{
  "n_kv_head": 3,
  "norm": "layernorm",
  "rope_fraction": 1.0,
  "bias": "qkv",
  "init_std_up": 0.0506,
  "lr_head": 0.00925,
  "decay_fraction": 1.0,
  "decay_shape": "linear"
}
Each number is 128 + 32 x the weight over its row's rms, rounded and kept within 0 to 255. Layers, rows and columns count from 0. Numbers have three digits each. The size before them is the row's rms in percent of the matrix's.

# layer 5 MLP up, 192x96, rms 0.33, rows 178-191, columns 0-95
104:115158132173148108113131101186112132196201151175124074087108137111139163152156129149114099153117127107065145170184045102190154097157090175148150121181152123181187125139119177123080117135134140089180141153133170183110089167116130132131127177068146093106158143134127150133141135126111133143
102:146127070086179117145102161181157104088098103137085174110101087158166112131097183086104155194124077113114116072107172092144182151076090159112108157088117108099115188095115201092117142139114066104116120140169120086125087115088130095145117111126114069074110153152136151133162126148111128136
081:148091174111137142157100128116097096075149059105156142055129160120161168152167104145155100099187156079089120113142145142124172185094108137113174139132127207128150052149153107133103098158099059162119142105088197106129107126157100163151142084111185109166127102134132126162134080115127098122
096:138059039075134127083159112127161143117126123170128094148096116152090123126121102196166141098157116137131117160100191126120102177107087058125159100130195175097184124120160092148229117099151153128096132122135105152099186122140142139115134112128125121100160158120087104144141153157070102110
085:099076143119136085091157201161153087094122102110115129154166114079114109112117071153157089138210114093138106016134127142097111102153143103121101090175148088159154093113114120119102087109177107158166138121119196119183131114105075095136131108147131092109127131061148155105107146100157145110
112:143117209133133059095104084119107147165138074116132112156132145200135125127128131121125152180152106130165129174184138137172160128139139139164139149139143082111144111144163110183132083117127196070136114092173137192116115160090158108153140186104161108153080149089111077068133135106080162182
101:144111082105124189151132115125130165141035061122110121103073097158157142124132168110104120154109138096108087145100128115058069148078124130133136137097155149107089135088074124151133148097164107111150183108179132179164104130180083109143172147133083110127169172155165130134092120145152199181
107:124068099146137146133138115105114120092098131152115078103105158093112119119159118078146175128110079175150075166163109165136154140095201132186126199108117168069142111146064151146185154137081108101088102103089147106135125088111095142180103105143144078146119170132083102154090148088125103059
090:143194108118130169165124157129142130167126149190127151095133174210151146088121117147161143095109052094118093156143092119164120101181162130206181144121135119154133169144128157080104125097166139134195121145104172076100102110084172150116106071151129156192147097096100115155128120118169100131
102:102133090122161172141089093118108109101146114104105105150149167135100125139118096175133122083102119107153074125053119098080129099098110128097121114127151070072159164086126142109130106161171134151207053132170144104153055156143119056100120127146139060148125124082113126116190167145077136097
095:127140071126106107072144076154135090105142139147141158170089202165141130121146094120141110101121176056138124068062102118129096084104129137186089121134063127113132123112141107106159124173093142135051152116086076127147170146139210119114112113067139156125073156147138099109148158113166119157
101:114090105116086120149166159160171149095148194164127137138111164139167102166079153185105136145115095203142151141105103088111138121109140135161116134187166114146157099112127079101118051127092124143152075107100155166215107130120072119112151138102131167148130147122116049137174183142158076119
095:159079120138140108161074133128106134102113072137119100114143123110117150126089103061121122062125164118141110208123151108109182128133178170126108113103126108084174106167088172163088162127117019139090175090114152118137103095149168193126101097107133104068139120126113129129158117124105198158
093:122116112092134039149173103126091101118084082119134128147064138129155122085171085069153107121123162158070094063168056107106119115132117132098144102098125087129110085123080166138134100124101130129072071167092105132096125125169122098150108079130126114178093134119116159082115061123086102088
# layer 5 MLP down (transposed), 192x96, rms 0.308, rows 178-191, columns 0-95
103:148076104110146123118162178131146078156157048137146170157161115130146128105077131113111101076165122160043159120128121058118091092122100162142154196059093148153171108116108133126109152112113166165205112102178125137124111139103136080102131077138135157093106138102130094171126087146141077112
104:147080118133118106117188138127150124078095092185105125132161134090111187142175123109123139128094131086117157037132080114049124114155097059135182132174099132148185145130148165096095104179078191177110155071142094123099146080075141134121123145098109090111104124095135106134131098105130123124
088:141109162191153084123096142135147159121132115091196124146121168169140115146155106133130134148166078076140127108091156132120157192139043088070134143089157140099203099094163146154097138078071099169166115157104116104130101115214089095121135122101133177107141160118119153100120116128181149157
092:173111085162138099141115110129181075112117177147096165111119136162102151159174120174162123127137119121098130165110157154148106141071092140119060135143096169159186165111146133103151183138154122110164117122092083165206130107180077149150121146178183139091118159120103162102083163136073171188
091:123110180135110100148194078130151155122126114106134129085120145107149134106111166135157097106128132158143146161141158172179126121135170115088181134132168130091092148162123109104139127149118206083079135114125120155063175235088145159087151160167128201141130147154138109161175168119098186089
117:108103140160125118064130098104100146155150135057177121095111118153153114088095160090154116142148055099144114165121101066122215104127092076089090098135195175096141122143125100156056139114149128151143140057158177145097135111103135105172156178110161146140124123095154112096072107139136149110
101:126097106143152128101114090164114138136097129094102155104142118085154162141103159109079098134100129113200166110093084118121055096133127131054137159122141099146117142144107155110143107148118240149084124091126116094152142118119124140124179113143150147075207160190091084047127113159104088124
101:167150157139101122121108078175181151189138105136102086133117173092176077063146107114141109171116114170077153127106129162125110123174105132117099109186092103103102112093159102050121116176159165053138101133128152146122141124119185120168095106084102147071121145146177160084094085092123101130
092:158112065187159101103109163130109186119179162152192199149124135172132156086098128116119123091108136135059108122142164121124147130105084139113111101072106117179119107132136132080121121128169116125165103095152135136121144117074127148155161101166118154144201022136078141172098141103165160107
102:103086153074133105141077144109109181104153115140117112100119138210162100142099130128121101107173134175172157127126122111115096162144190110123187117110083046138090130112093132145144168147148148114103136080184183124151140063096089092152116140134088119145067068108126097114061121113105144077
097:052151100142169150159099149170165116105127130124190176133131125183158071132181062105121131119127118087085119114087105107172180091157131108123084117139098109156153172096108104089177158162147168170102175170151186104167123124143146123106159106108163120132117143145159117121028137078118139133
107:082163143140138131140128168101169185145189147128164119147108098136128134117132111111107086134120153135107129100137135171115085120166089129101064130220140119099105097127113131118173101155086121131150140174156128095144073182184154104094088159099097120160195151080082154113160225147116111180
098:121139166102146151154155164147123097136133142126132129152136132091126097188194082129083163141093132120152094187121129157105074153141095184151106113101166149113119105053152103118145195101100156154117144154045124087116122143188130133082113143110108125158104162160112123072129133085235136088
089:154115164136170146057131090151170172114144119166092206127187135072078084185093146153112187144159138113084135093127162112098102064093132112109105155138106157107148145143111112129150128117178193176150089170143103130151120191172110107108154170162105124116081129130105104133107176119155093094
# layer 5 MLP gate, 192x96, rms 0.311, rows 179-191, columns 0-95
109:196134164144104171102194130057136087128088115139123125141081095105098058121089132152111174154097104100143125143124037119053117058105099096095146149156105166126115145114107108112087133164164130119137163104123073131104128077152143103142074160119116135161159090119110119180092077118122101101
103:179133135124140145111162155122156105139184133105090137097173167177190175158161126126180156110188145100095102156152172155172140203085137147201192161130148147183156106140150162179100120113156146141175125117173137093144137183173146176159172108159151155161119119113134109169115118155117098134
099:080131180124138100134121089125112166152175045116101088159109138069185103131144097143115145099156165107146133119147096085091073066174135205093184159136082148143101130160166079144120162177111104112135109146118097149128158131136097083151086150115088180080076126081106126110133086124109140144
091:107201167163106108163070145133155119109073155156039098102102118173107155134077131127161174099123136105129093131136167107116152150129092165139103108170141119106101173140078114150063147145115074132104133094125100110142111096072160127120136124122108105039158145086126131158135107221085146139
107:129051128200142111122157115161229095142130106179102109135104155088122090128110139181112148142171101134092169128148110106116147143109108070083124122100105139147096141116135152158129098163161136151089106139143120099199122179197178084159131126150154175095070140153137171087076159138112115146
106:140132101163050155137129046132142103149108126088139058088095092101134155125100166095093144111109147138115097101097127135067079144171123178155141128119135123161121153114126163158124098139133141083169192112191087146170142146106136139085153059117076135052152118170145123089101114147087125180
112:131128160204170130148140112133176095162131062104122127063123144050087064113099163116128152173147075115127135128127159075092128127125090109149108150147067152135179140138111144147146168128102150081165090111089148122116112111144203102099113068057121122124093185115085122131073143111112135137
101:147069062158172070136155156081127121105132127149155098162072108104120146162160128110108130096102095105097124203170180107071092115134097109124138094097175082122144132134149080124090122157122086109095141147162142087155115121133101086092120100162169137146110100085046105067090109070102136141
101:115138137200154110084129181127147163114059121098120185130112140150119141080110112106101092162047164122102150169137181155172121126133125207120144061130095097167105115177146156163126157145096152167099123165126177074110126111099091132173100096178114094141090091100139128070127153133151120166
100:103122128110148137121160090089155129071160079101136074125108116097179192129180093107136102091114125145094186127057139106156150134154137117146125160095066152142123172174052071161163170160127188096105166131111097175101150153110141160123125069112109168150085145156133182146132136168139108158
107:140118143154158142098125148141161137121094136124107083088110052092115191141097093130115124136099104142079118079076126134111098112122108153180164134166143177056093094167107132148176054171155179162151124139093110101123095133137115091092147100086106085164092083033146146093154144117156148126
085:083139083099161161184177132129114135116140128145113148113134152132153171111108148117113179118158100122125114196140145132095210101116130185121146119120125128120123141091049128089089149109116189169105078121131129079128065116175090171135110090202103146093127144041138089140099110130151182097
102:152115131102152103101072091129147191147126137162152161104147121098036121105134170099164188154142158122050153123149150137081099090098135128188124142160154121104184122154117155125165160136192112172159093139096091153168142187138160115138112107098124137111063162144110116064101134138190112149